config.toml
num_hidden_layers = 16
hidden_size = 320
num_attention_heads = 5
num_key_value_heads = 5
head_dim = 64
intermediate_size = 832
vocab_size = 16384
hidden_act = "swiglu"
norm = "rmsnorm"
norm_place = "pre"
norm_eps = 1e-06
positions = "rope"
rope_theta = 10000.0
rope_fraction = 1.0
qk_norm = false
attn_scale = 0.125
bias = "none"
tie_word_embeddings = false
parallel_block = false
init = "uniform"
init_std_qkv = 0.0331
init_std_o = 0.00585
init_std_up = 0.0331
init_std_down = 0.00363
init_out_by_depth = true
optimizer = "adamw"
learning_rate = 0.000958
lr_mult_up = 0.902
beta1 = 0.95
beta2 = 0.95
lr_head = 0.00812
max_grad_norm = 0.5
warmup_steps = 472
schedule = "wsd"
decay_fraction = 1.0
decay_shape = "exp"
final_lr_fraction = 0.0
batch_tokens = 65536
max_seq_len = 512
doc_mask = true
train_tokens = 700700000
max_steps = 10692
dataset = "wikipedia_en"
Each number is 500 + 50 x the weight over its row's rms, rounded and kept within 0 to 999. Layers, rows and columns count from 0. Numbers have three digits each. The size before them is the row's rms in percent of the matrix's.

# layer 8 attention query, 320x320, rms 0.0442, rows 166-319, columns 80-159
112:435436476469477470562562459498458469535434445498557514533582613433467510516490480540456529469553506514495601411493532557433570453578495536421539444423543431450542501491437539484546480508472493556523414478412539499485518376578491491535469511
114:520455448505525570477542464501516486528558506565529377444420539502518555499525525431439538499459503506498520609475490545454512511496491423505469512406500455493453531542540534426421443522395550546471473487466396438524479554500466492565394487
112:531529541475576438438441547552430493486541500482517492479605500510539528549568529594438523495501511505541494447499524410511542394520528566477537512486498520451584552456504492467437495497493479553548486504511506546480479531448427533508495571
108:512519549493447461505557563448508408568419446529587486436457417576606467469499485467576561463572529545481488533527524526495539503517492508548467485512498464486628493526550597536543474615561373558445492563480507429495492532516508498530467530
100:519462493513497549483499499494537570492545486520532527476523506417446406499493502461516450491494436548504518475446506553449547582525384477572468476493463508422464524460529536513541425529480494508585421467568622523514510509452511467423431444
099:437552459527426463408504487487400569519498570466484462559540438437515528518570460556559487432533563466486477435525435453506494437516485497402482464525467469477460546463443465493484558504568488492437501556460450489509460587488567511511541525
097:449507492576536509581470515461588437497495537444519619459482471567522509475472481522521477540363483374460456467526542540609447584463443422579463515519471488527423575524599495680565463585535441463510531481527609474484474493505476460433654502
103:511421527521474388425416561502621569513493593624463613476536469447506541506443557472532447461364511509498430395511550509600438506504490536447552535451505503492434555449536493458542509463467552466538505574533495487501524622541397484458609468
099:538561514542408556470498439512495458456504557519475573543519449593394433513433434539494495507445506477518401549554544539573488566510625465502525460554554430474430487535597478510484480561576547505509449538552454575442482475387501538534499431
107:452469528457458498513476530510480498518527512581457518454469386563515598496486480454537489537533528529478499511445478436484501397443517440540502557503444506489557537458473490426493495520532478522524504485481452540462570496487545507436542481
106:538478550524478430535467518505545557464533566537505454470453399426451585446495541562441493606576434471564435468434533613472581522475553489518441568469462514508474517656486496488467561447493498496435482521452502499481531538556569437528599526
108:540565498569505569478501457507514513506477468475532464511545567560526450533547524487557526496414565472594472424543625507448392568505387505522481587575514553500532560563459595523531518529579486523484515489605565519545458488464466527429534449
108:585532474489529555521455480440469527497543424418487440442438522563484529481536508412518478554467477456434465584458455429428510580514457514556488447512489477447479445466495525414463513509551487547494575499504577495552509448440478494530463534
096:533503528517545542438466450417501468577507401450523436516494547498558423559584382472465425459468558511509513575458483543484516559408422461537547455449472427439429465469511454566457472539472409608548440489514551532594525488475560514529426579
114:431466541431517574576538489450505455567565492488480538563535488506532497480491461513489461420532524579495512417504571656443535480529463529505504432505629564565515399468514514532503505579513405588436424515497608521506502446567562502480475480
114:531504570569525424533560508417508483471454508436527542518533485561470450501492494524499467391588493540530446491531497514526410513457474473522578503530588504587462414456513536523513478584579464515507466516506533538543513406567540507527501478
108:516571483601446494477402498547509445473538468484559534526488499506541513584610483531503541473496467393621570529498463435591476566401467473476579539496472521532395476504480450524412482596508580531534425560641517470551499457463482523541518538
100:502451455517485548576483412578449489516514552471522426532425573487455544540488524500554497533486512534471595540458462490497541530538494558532414466453502448442485530476548404428538514437481505492540598533453458567487547541582503530534496496
104:447491516597484431536384546553480551459540544512517390524511445521513568411447510421535472521436436488489491546517454600508524519450433587479425393505528485535517485530531461416495446474489576425602511534451435609480508530469558430468476491
109:417517487474528405518549450500496478531542512389497494538551508434515563511525505536443485439507535528497534424473491531516550401462505567422611502556490511431402596529497503533513481488516407549552474406486500559484478481506448494476608477
115:470547539458515510401502533446369579416489464532552454514478468471582535560524441494488570376493577500474535486485505467509500475530567522445601538473553453531452516411526476462412472541527457585467439381460546521458495441402502557468456465
114:488498445505404538456518459474544395499460526490500472462472496446540446493456522530544493597471545460501508480518486562367482451408426525485441505513380547488435558602412456576539488445474471511484469583396450480466467612492509453521452564
099:480487492423443486591557507548528529526487403513580473435473518433518526598481487544429612467506469462558599435473488509460487555546453606498548550503563507441571451425464512548460475456532442563449569397591600366525464470463450544515522523
101:525435515570463458641506585488569496460488497517447492539577502563522486439448511445458552559480532460482468503505519485557516494465503471555483443522438412564385589503543504528470541528454452472541620503447468416540528517431563529426480451
104:502559505531612508513466402436528524574513556546472438536484486549574482499495439504445422461488541502548520495431487450459558489468510540473436499476555481512448442478483516458428429429497523550611471512474524615434484331465485483447494437
117:525465528559534567495453482532614468479490619552430517460447523457465565456483526513461452525400425505542405533456490412597454493517503484602436487517444492469528459545527434475488563495445519430549503541554537517488510483488553556475440408
103:470468443518496410433553492524489513486447584604539454554477517509519575509529604576476503457465496458510541491486488529512618432642536509512590468494421486481473581541543541545518495415439525500504492427473467510495486474527457539535438561
115:462446432563444427535468473467484509442478488502484457536480470477503489440506517541515530466479456469582555436495473580559528410488491470484520512555468489551521465573564434553511593501459604436521557512453464462558434584558485585512488499
083:493549530506438516533478451542538525452584451491453464523419475553493523417572487582561568495425447394528527465524459574537592481514432456452444596482442459479535504582549418479495558513433545437502565575470557479529477564604507463591511514
101:568477489463593511494522460446493454531572476467432494415572478462533439496558510475415443514526526535485487525481532514491496614423514416498437468468572574478561489412453502430535453551505455477477469487563513531557499547495532480548540487
093:495532463574458483418419487517541520458575477542521513528456519593544558474561565587583542538495418447528523422482440562585601503545492505523477547530493513476464480595575463560479458436391541438477562426479516443482534490500434476527489513
097:530451439455447537496500478509549507497488374480489525512543549480474438497548471462534497564518461532515442439505546502524434541432493447592522462499465469486525489449493462502518437530520452543506530481515471522593515510533465538556485538
091:446516532549519528428477549486416503562362529457542501496530539465431559572420534568507479424566560536501504503564514466523454466512523497429517546566490566550543551523472484523466473460534479524542475443549416425487544545398555461436484515
095:467467532501432481494462506478518437494407587446543453535412434524454586487486546559549513492408462444535575507489408566565609443568558469512526553525534550497465560580591447615502502527551541498534490420459537503459502541456458452506488528
103:472480468567504428483490495519514492456524555550401471442503504446602524409531509546506466464416424546512505506424476573494616467561453546510465543446496451473527505518521457464499524439479565508502561508414553415528564547530527416467434533
097:509417429447549567529399473497486496591482441517513469536433528485539437538627485488437443514539504560440461422497611550551528493448508452445492511497516451562502503412503465530455483516529524539441455503595562570541514453553447450534516502
091:525460465443499463513489501512542508536570489516500498476567528438543439521635509492498532530563457644397478536524482487456472503434506549569465510446434465401497598431490485427511528500533491507448498557446428492436503568590543614560435461
104:470549457564630452505539475451464490553406564522526469416531405473446484437439537556436451477492555585574578552511499497558482476595545494462500424423536578556467516515447404433489526418495562509541466438426504555469510483504558587500527484
094:524523511596487458495470488499534468544434557498523542436519498550517568488429567496574458515412498544501477521512472445524492438499576465485471557502549503473558591488531513481502568483517512513569588509569491488424539624486572552511485492
099:553563519537440480455458494499513457509464526523487495455426506533549585411435563581621555462392499466544504469594509528538504439416482555467428525547539479570452525488486429484524531540555551432512462445533490442461462563475439572419610459
100:552486444430465419496488596500488405445500433569509475400514537529487593383546538611525526520419514486495474521539515466537493422475515490539532440491490489471406507491603461533618517467459482443526475458422502371477491508459501506529519419
092:544518463381582543593451518509473574557614471563437445497505507482553470485609544514501496497556484560513502490439577603492511502482481555541551404474416482538483542501462584483424497446391439476517538543487598534624588484557493447522415483
108:490412455573475476540481552429570520492391527558521445506509384582566620525450517561493511493513557539480504468456402455576544432474527485494482539527499509561430567511544436611516478604502530498552520397475483370433433446431417540476612531
087:490422470494552478500467483515550492416467515547409480427512583455523571444489462409524483540477488476395527533429555528507462491552525407602409604561413449422443439551601451419427523538414520528506538510510529470450520532532414457499418497
112:516470456538559495557568480524437590521574401534537557532536558475529421635556449469412480491557476503529557461479520517481509532468474469562545414466516436478578604467449571554531506468490467566500468525453458537494503506538524573493443454
086:517556486558572537582446454449498436522525549439563507478431399501425473550538445462558423505522493445547560510590466539512459505482525469510523534491519543524563526481487457577504559587505568494573407525566428504403431470488444491439459478
096:523493519451494438434482454506483440505438465465450460393441465466531475581571419512544501440448567508463562500530480486499427492521451453503494471512565445454458521474478476514462514568532512581534412563577504507510416516476419400527518540
101:515561521509493510482524612468497444532462439533464566502475457586420430552465475444508498504437554455498462478583497514525512478386450439430534606427458544521499441506420452501468500491600498546478439478439491399513502443399500464576593400
098:531541523566488466518495530412419451504526534489563480484382411486514487488516437434568458504547528492454573544521391555567514508436476548501346452442581509523491448436476505569476556555451471575436464443424451476504457461421533525469568575
095:440479440526486507533506547498510528474527488566399499546439443494560562411510573526480608534448427391502497500546481531476427474531518538572505459421537483472489493558576431448506547433528523540485531477463541469522560520422508562541499619
110:477457491543474482513536454538570439429478544514524463556490469608498597585486479515536531449448459499575507467510475516508567486484533505486423619507496487509521588498492453476494493440514558479545518466579467493454408480491469473531481504
087:476482570466420491476477536531427492529558484499435426574472603428561522450511495536623510563465538538459460484506531400451499472546477493450406517525471478457493605496560462554548513524406554571427475483450489543550558488592500533483496581
083:506555441530556523419458459506500456438591482497496524568390475529500514578512549429495560457444445492442488471559530510513549417428532529434473560499501406551548496524554485497452453498509539534558527477542562521555461503502508442418435624
101:537462499482604512532484546591576455466511458500512472496432494434510538557536446578569483467537562503550481482524388517523480421463547490523419512538530509472457470485445378539462467591503461485443512409467377505449500539382460523498562539
085:429453546581486508512479539469504564493473467411507521571547530519517433546633454441527567481548524586466515532503541474471511538491546481505549619483537550507466466423433522583555417619542495563548452451659550433487357497505513445493491488
106:536572429547452493417488505476481475446460525479570496603492467521560593540469450529530526534518528460541506468564444567497545421465482517466493485562506543487478520543469403584553525473548536478529431519469392465415489544375508479472558483
109:507583489456443569533447528614466606509513471462580508487557561493497413592505477516499565565618516594482478486541495511485630451492544510449390558525466443490502489495500496524544444516517529519494452436488476523536461498501525492528521543
090:500516532518559531557499517546561442546486478527539555574552476484392515564544476503422632464480469541524551369476503546523424581451520487495524455396469468532550602519489524512481529518468424469576530523521514523479446479525455464508520416
103:457558578574492431457478485527515530528452500508430498483459355437471461566464438470436465561495535547543486524568547545559516532444505496491620599482540512488606517488500507494588561522480497518451559499548495406547519483465455506536552588
107:425466526508539355583467452422534503488461503540505483491483549428485534513515535585500484565510497545434483371528434522510503331540455488478532466554443588503389506437539464514549434489554553532536551490515478595562460409514468563416578559
079:549500450562489451478436486480540529420451472481497503500402522579501523501469615530491635434428439483521452450513465509536612556536478459444539504472394541579440487603538551517576447494483467491479406509565405442541454438616569540511568465
121:456494520447487477573486602469445583473480407511413537460574560462511438487518569466447516548519429513463430481377501487457488521488511442551561529442415510489436438456540581473528467538455500539540528496510545495503590465489540470498505462
163:535446529470571550569477482521468561491558430467459550468522529452509429501556535459382503507532469441424492502407581532459448578506529455540525460506516510469476410456521637427516433502441470540472545467477614542525549425586523442453532484
074:498474458488493529575510533410568507542446503501547582580414513514453408574541500405463465450451526480576441381493502498557503454428553419546573465538495466518562503508451489424468491548557472508533496470651573533512538513489481450471550511
100:555583509517527466505506493569479543535463621479492568491494529450488467454543577565522540459473517486481426483460467450467504529435498545515476535509447462522483513455513484413477541504462608536523406485446498600499520539545526539545495497
103:522557463550407523485540427506439445596466528404600616481511456598436477450543505483543516514496435400462505472554447431586406491546529492488572492546467422549529504471467475425484475481519512497533552455520534530439445555529463462452569553
104:539526464426482467579504544481548491503527517486478470442520491499452513529483527462518503544531548580454444574568524418478512555449564446479497478553495536558484482477457521496488557541525482513483502511549524439563507370548496557567529467
088:535498528531562402578486488495473553499499531538477488377494427502455462542565510425471458573482524522472487501471584597475494526500550444453546437508537466522499474403526521583526474499427534479595450441439516497571548502575494492523546451
100:484381457615544488440520416551473499504494586475478447528411577503460553526587526507526443466537472411456558536440526503495451493459562472598500542517533542531487470545519488545484479617517572573501513511527580601504566517582472444419560497
099:578566426491491593503502509529559493513458448469543521494491517553534503556453500491548503433442535530516444512410543445500505549549501512396424444492438542568470558462512463440542401615562557558526535546497529520446549552541564514453558522
102:573568564575412485466468515540502526498561550550538519527493490570407479532552523450579579608532463483516438464521520506598526548484491437522593497488538509565543456417441535501518508500415479475446539481570495470562498573501444515443603543
097:471552496448462560429521434521566440454428442540443488558538574545473481549528447523381534463561594543518458595462471443455550554536484437528516569493471538546450486606407479430465425547525508511503560523450513465524428503598620393525449495
098:637459515583521513588560528504535476467542367537489490535412441421469521435508587524531456437560509459557513551534528514483563480450448551483514545460577487565495551555512453436401486557524434538437434507481490448562507464491453486560513442
104:492465485530526501534556492486544504542582527518476398510477396499537455441444480546522452579517520495485425529483531607516526547573381447492561486459514475476440601454479460519505551567527532478464599611485534543534486455506489470554464420
098:550543440528476504497528440469476580516463465421474436515619481485507528551513440500483455613589431532523461503473539420488490555405580566376459430462584571573483568462468471560517472441483534456443491447438500502558488489521521454407558436
108:557487498486510548448544538510461499451491475508497502529595528524485481541495574591469506452480520533587464465569453450443465522465476544444530529446529461526484455519478579394505478475546522494509535547550552521500525496561557541387521428
108:529527480488389573520468499482486452510510601505441455533449458525480516468548519534565585439474375498592409512551435390506528523481508454481521546466462493493511456449454488489536575501600540405496422514603559422541483429524475485569530474
105:492430496493449457553471508544562501476518476494603566489425413522462428586535584493518489553479562477454475398499525496527560506535450393469404520469495535491512544480494492497510562600515409484534395539574494499419445554504418521485416434
097:529524525516485507468555575462541485560520526477559455400482434577510424547540556506524525585472454538472442468514520522604432541552411432494476554494468573582455546570576594556500584470524475494514489473481542437572561531534560534446523508
104:541574450512387496544533593531536421500458443425508562418519612525470488543390497494492515504455514601492420554459515542427464557498464486569408467417464467508490498538474515444582513525466452583517465558447527413468519518418504470510590546
100:475403469513462484481449469457497498496486442498581525516534452454592549526485600445535486489598466528545480492467466520540585591536573550505527423473428551462416557472550464509450556519520493478515498489489498434514499481394561538537451473
103:541530535561557496563452467503487457444456579446486522463443414566509433506563505442521502496385431587607484429435509500505516455445417472542556413586535507491485528486466521588486478551402466571529600443554528478434570418437502632500466420
102:475512494497432515510487432455479576464460505508547438431489475599535449463521510530588571571516541496471566608473468530493469523477523449462488539461563607538441487594566512492574476463459435599497493511457514565491496524510474661478494494
101:477505510474547476515534596470562420519511569576459537498389611451520547548496595513502531518494450547565475522564483400465493492516475514479490471491485517502553592500421544525483580529434520386525471499528446455512532458527520512479491465
101:515524438444519561474528557547486407486514438518521523402441553515522499477433540620454544436478475553355512414521464506489556454569400441396462523458393471491387519538570469540415526457478492499435376519506509481420491479452503454539487516
099:564614596508450587499469553511524555533436530447542508488428495511479528412495532488500514566457540536477494631456544439440486531544437422461469339439460463537390542555528611476560518420579539493480563443457548512479514503567522505365515497
092:501507517541560409566408512522534625502574518566467523576585507499457494552484426515466500459509459468508545485465499558484550550566536507557400398532476520579481663533609538456479496461470455463491458585550481537495484484546480589547506522
101:521544545501436570465590558441546540503477577477426424511487564518464418555527576518545516564479508525510405475507497565572538542482524436522584498443411499475487497501506538477486515506415585465509572472585508524473505426525491532516408539
100:560465507548421459526430496581399406521401541577391497507457523403527568447496461609599489498466430519502444487497494499516484473461601583588512487499532491455451464490448474549579533476532567406497485575489498512476462490543509442529510494
096:506671471461535425488539456522522513499530504437447481475479482574473474511475493452482500434430484455455433561488559457427411467471469430482436497566560516572466499500441581479476454514431497527547468512570531532530536504538428481445462422
093:510543555631469537523517576506419509519490568370431444562537489488504493470522489533511528446437491590434519526507514478550608536493577544565471486468706589424502451426467563466497477466522544605432546434419508543564490462485542521420457524
087:451484446416425446541491562504472619451550424615495550477456447442507491470502437494488471536476449523489638494501535462502571533457551477452456482466439444522489545558486514493524493494461562475503495545497534463476545519502417575506470498
098:493479445458533452528519485456521499489455504513525519539505531518504447429522507502467419472562554479383420452517551604486452478556516448613554508501569507491516453391582490567446487500522442554497573480597556495552447465475560423408491441
082:545607584578522559493502497510441510465442534429489471548553451494575519478513527446569469485435488530539467532476540520539537503468554464547468575460600511448508412441432432404491565512434515513469519546447453525461470489507585505488554428
089:500560556555403504478495578495449538507491526494522495478408566507570588490391530491506419514463459603565557539487514382489473432420557590461452497504516475563435483513467503431462463414463549461465491465454456569463532453459421488463466608
087:487448481399382422517509455475599469513574470654503512430461480507545426494533433506519526483504437496488489466558469488493490547570390468545492484536433440521432579630490601486483469455491439459617462505548582506417506506530439557574465553
084:490567510576522555503509561480401465492493494348508498627606587455538449584496482480441517379507514605476506579466457510524526477498564568424475459499610487498529463431466481503430551442471502493419524535421420465514413491506599434487491462
094:505545559520390565424463544540485454447491484489486514411490480526529520518425510492524462517534601469485618565552522407580533402488482548536398509511543506488394510457487499396467459465463613447557539519421489502462480541352431537429468569
096:400430557489443473492502534483472452511558515592492422400425501489542582488465552498506472529558511524611463553480453393489566530468472523410439546468414506465547547621547493488495524500405475377526473510500509532447502520480468513535440584
090:549457421431512497578571487509601502565586458619393493522496439505563519466550415514504553492554417462524502475495556472480445624482448528478517473547404494519553583630478511531528451439587484511514494498465549471463524515566506528604490515
094:568471381525493462528546506463541522541605532670491527423460477541467504464446555454415480498509479480512471446548499411465490540474476584520430423426432508488424560563404562419549549421487496549516464477475581496425534596562406630498471505
093:489486477390547427490560525430514511530508446510530526590574462455537479431494461584413559458585520482465511460458437564461460457539507501553552503542501465544549449454526517497581551516628482571425531456533470498565562514616455551452470472
093:476499460563459473506479432508445453475450537543608531479415557567526523548454492367474469502488577486422530600457425458494534420559497465413407526502504483524482516505514377452539522447464537545483423508524449567438476462511496423460485520
095:478461541622421553501451476514520512445535455565542446463436500557573472560507551440507485546494578419494569603600535473496538501563463494356528430475459454459503611512434479482518471464457520511537474545442483530449402575466446509542502518
101:487504542571481561403434567555402449410444515548526521425467553588512560544439557431544466579506611521491541556545531460513466459502522467480444498532542528492546530463487471462503515535532548567590445370507499471494478445396418489538576473
093:518509466464457591418540498462524592490567497614500539372470511546490551370521584498441479487507463473456480415486544441530489539443538483506485571488444484509511554482493578516454601501455492386519541491482494468444516610591416551497508441
098:539409489529534495469472566497505499503525437473472487501507477521557494422529505619452576449521448505494433547413488568548590555428462526555529499591457497556539513589553466517475541421497467506476461397470445565484493553601531562519433566
103:485460564483510507499440578514485452468468483419471455483542453500516539575436437451484493432546603515509543647470438425571532420555492485449540485556552478580604516424518488477452531478535633524524524535503457523518449484481591561509564528
093:467463585500557506603509556530579533484487477455387440546508470528518472586548478462525606414560523549482537515496606572455515536524449472573507493506507464419467448508485577537447458516519529563518513443498559503567549520477599479438456540
088:406454618500527535470551509494545519465545497493532390443413537578478557618448499410480413379442531495476477571503523544499588454493453499469463522526545433468423536471424436501505447432468605453547461523546427409442459488494482557504540513
091:489607492543491578503492458511462474456526514475544458489516478593604497464492550521589557584475565461467566541481489416525501481403535516509472444479443469527632565505456513448486538541442488469460403454459419513468452542530446480574578507
092:493471498464525425555490478522538555504481464438483449503627532414513517437580509630555567470402433527524489504446523575440452540509453542519499439466491489485475444457508625566549482503484419547425438397484537517540532520560478407534528535
089:542463475518431541510476547507482461470541470465409564431554542487543546469560547436492508483491463498503523492492544532463471478553491434513590447509420515495457436444540517473443558511522492513502611499516501547455584503580515494424613412
099:516519495510599456518567493482509586497458586505406457542495449448512557508477469467482486405559513504537463540505544565504397566456531569467523570516494592553480449523452515462448464494495556497467511467480569515517535511455491492429526508
106:563466553533559462570487477528534530404583499512489488479459408433565484527417564424458484472561511556595517462420549485452455499491511498538404473529474540530507511483557464538511432521549566489444552475449494491576579524402628541601437489
093:469505541525518522437467500534525454449543488485565477461464598623467494510507465318502530520561540517549484556575580543571525451552521477492492532445545472462509544550437460459453537484470541439571428489558516500479498493480483532513525556
101:480528474566441500559496502567477519511530562426424446417431596571452461505530516449536526621361511552510594498487532441532451467528510489510492463399427514529436433415508484495466460491442589491521628535548473573451525565517493439507563455
101:475476572427559462455450480529539577471508513460473444592513522435454545499514505567536453483452522581481483432418488547429426562519516459440499622558428549512524486445583568539459532589481525554495518498524558491461564509529556492476506499
105:525430563479563509511439512580507425477452446494546454438495496530444571545557540585467519524501459478467523540465472404548570485512589588515415465570479449515509432456578490563550467426457553518462438461449435518456499511507512559634584596
098:465423530509466510634458443563475459516437447408383436562539367503509476484471416536525522418460469439498521537461571446473504510432423528440519445516500491555426455519504553628441478553481477523468570467475560452546583539495581516517513540
093:483568481477456548381475460537494440491446547388567489463450549546393440486489489510494540518418584563525512500512519513539559426455487529534479512552542428423554545466487404549618510580542530448571410436527449502436437415504489494425494512
117:548521437496409505553521492493566488539469487472376565442613551541528415471525545506570511561406518472466449487509646549452412495429440486557534499479419530537534530572583607498547462503467399586455512524494550548495614527580488385460522447
097:571558609526477527515421484511447526433519462488448587528526504487516493419500515455492435452548521549471478436433527528456482520507501489495525454457487483442557395523496551395450476479456470499435533517394464488498623582527513460440486462
111:539509534413453525438469512464436459493464453564578535419480418454523502494483471450592537460590524509502474562473478408466564443477573576512456512570573425442485563585403431530494507487564507594534489418428493473537496521520542536457430565
109:504471487578448492430519564447529496488505445463455561570473537520506523536477486516490485503519558434488510446487490576593439418476498460481550578536506530548583606513470550562493510605559526477463492545562557455490454456487443550417542380
093:470568439538527519519437503463517491462421535493541573443475543513491451385418460421469535472514452516453507564460465575427482535452491434424443458513513607494480462476448485424523539541529466517556435523534517543494528499595429466421464469
106:447558458485442447448620475461519494520437553535518460499519502489513405564439406543580459437531570559417488463598494541500494475464473526430496453509539503454474537439507528502486473518511479524512453438535454462533472485454518499489506535
109:412486450456459441434463524555475442565510479439561543547538576552495483511569543550579432492485458510556523531550455541508537507489514529535559576526443455496498576585460448499542502534546502461549359494449452541454375481504377479476478566
108:508595508550511491483462536484477467435568508473488575527547433428447531519589469553475449494529511514517523379486520607601460448427499452498575536541537491510455463518554524519486530432481520563512532433485519441529467496580454551500582431
091:554469413577509544499519470472553521483502597387483550495409626510538437535515385457509516534444516477489494440598518490502520443480460495500492558567460559436649504482516458481430491593457559516562430600540476516508566400480469432444451371
098:519441504494500546410485434506527592507490442548510383570557489519578546477529509487474391521456503428515512500504476507488481494518446514561483427580421403499573461535415496559577499538520543526608471452456487510492512488479416446474510523
108:488455458512536509469533484511489555555491548531477469477442454577479559482563501476504521473553447448541421483468494418522436541492466449492549599509467522472555548538492444584493588465561566409448501466542443538550426524505548562551475549
102:586562501562506451470588410507486512570413506437401487479447469486543475555516434542506481476571523545432508519531522448534509428565500455527512473513457574593497506537563513513463519571526436366461536489555477487475526498508543519459506452
121:568498491526536513523531503494524496554510570530486512468375486453491564411477566461518460512425454423558423502514450463508413545500522550504461539557461531456533511608477461513560544515404509458547527506472484517426487481548557528485440496
092:538529504466476486442542509562444485459489491558513489473613421498511542497481521547508478383479511548513475428570498553452510510483513462475492534489498442495540556628501519466411577509547439452451433488448454479513569503413477449484384602
107:584444553441567510473410575570436482502481431561548509433519510414454562398526525481423420457413340469544482547448467479477548515568626527533515457479437444457526450554549531493565438493444493586558520510433499513569543517533547449524462559
100:485426569510547473603455523563564518440432478493506490526491341466510460574476584481451484516599423531512504553396500600530573535430517497483459543598515433516480526546461488490497456449485639498524376460469460521523479430511380516524402547
105:476423504462571523508435472500485540544513421540500506531421580470450532485484553482449420604473521546552477543497391453418548577572542492573382433530546502516478508468509438443550430516474474501538510493407458473514502488465531460502445558
103:448454526542412414466551460504514521563490491423474541543587448540543402654607444630558468471491592587510488401561565556545523460439484442501546501489487546461454547505518538510442553504581441472442420406512461503583505545417558489553516519
105:563525451492521506398524499492516524438443522478594538447496567475444515446450472517497450458475513531461582492530417473563581418518531490503497553560483441537450417533507472481486457420480531449497410531423463553417500443553477464526497507
114:480544572462519379455472530482415507571448455443559505589566429488460488541540525558447574457465504546522499356489542618523546446477471440453567471537516515442509486536535567528498513552562461476456408451522489548558456425504457458544544517
110:492560446605425524467529398446638459542492482487423536523404577512522429540481450431536461513420589546451468580491468536513507453440452428562544464534540560514352513483507495489490463507556466549470521545493595492520482487497517600540466434
102:516410539546486523526514536435425447527449425453521473525514532499461453514560467508451541458633506443496626545498502487460477552566430519550575499542526425448563495511495486574502488548490469556513404518426460515560434441472505413433543457
094:461526483484537506558493573424498423441441510446549477504516536440506461541587456517494388514437493518482445561541461474496491463469463564392525485484452425544429424488502572533429465508503441527553493580529594445467442567482430491545399515
096:598548453602607545523442556560453570491507527527428469425514491465453569492488505467465475617479470481553435614451539449552497511554545561518485546506483485508477509440495409512505530440457516518558586539517507597513510597589493491528541498
094:514512458559534604460508430514389518537489427481474487559400537547497591456633513475450501487454496370557550495422445541475490506583542494484520436556445540414538510471524448512497523500512463541516521499473534569589503435477528474502522536
100:520477480436603548420497406559522504539571502461486554556489567542472596412509493526474511474558383410488442493431586450469504470477555518490551529454465531492546562569563480467513574558520480485480533478523534466474476569614552603559542478
105:556483430510577531439509453525490569457540445493461574459540469526569545500478580487436528526599543581492494473483529452584552445579551453562497480518506497516486559563540522468510475436472480470432481427455450507495508491594540528471452533
110:426478561529471478512545516473577465433411510391469549466487494537467305555517509522440447513489593556477553465479581577482430510586522447478504444452540473460468495521536582461522426548560501473417438446500499417505511424525548443462578472
106:479512451460488433450545487467496508535478496483485518597551518540553508551569491583507535428435558469521440324531504523486473480518462468498495488428523507470510563439516569487545553572527488490446550430479564515533462500492501496440530513
095:481506510476525531407536494475544494563510628563500563525507481449443521494486429464528559483543421465444542485517429391554477407409457512485561500518484519513491610562377475564449517524495455503458566521487513454472464574470387515521552526
109:544515545496530445542532550484488537528497576426458511550505476472443546488518538492465584564491419446502542478469568574512483487480505552497606521607521581522554390446626463535405513511441498469512499445544506595459439543479464511520598471
101:523503605539457496499450525475472537388447398469574427507541512480486566468526540430506493626519444439519558568433570585489481447480555531531556531536507424482508424497566453591517409381391626517524484472468481525459528511519449472557529536
097:510527422469532579457554518547515484494503479550576461547451511482483504413514491503538500523510447460518469669457388404508523476633544535540414487496542488478471437485489475438532430404537476535508525492455453540543479462410473493557481543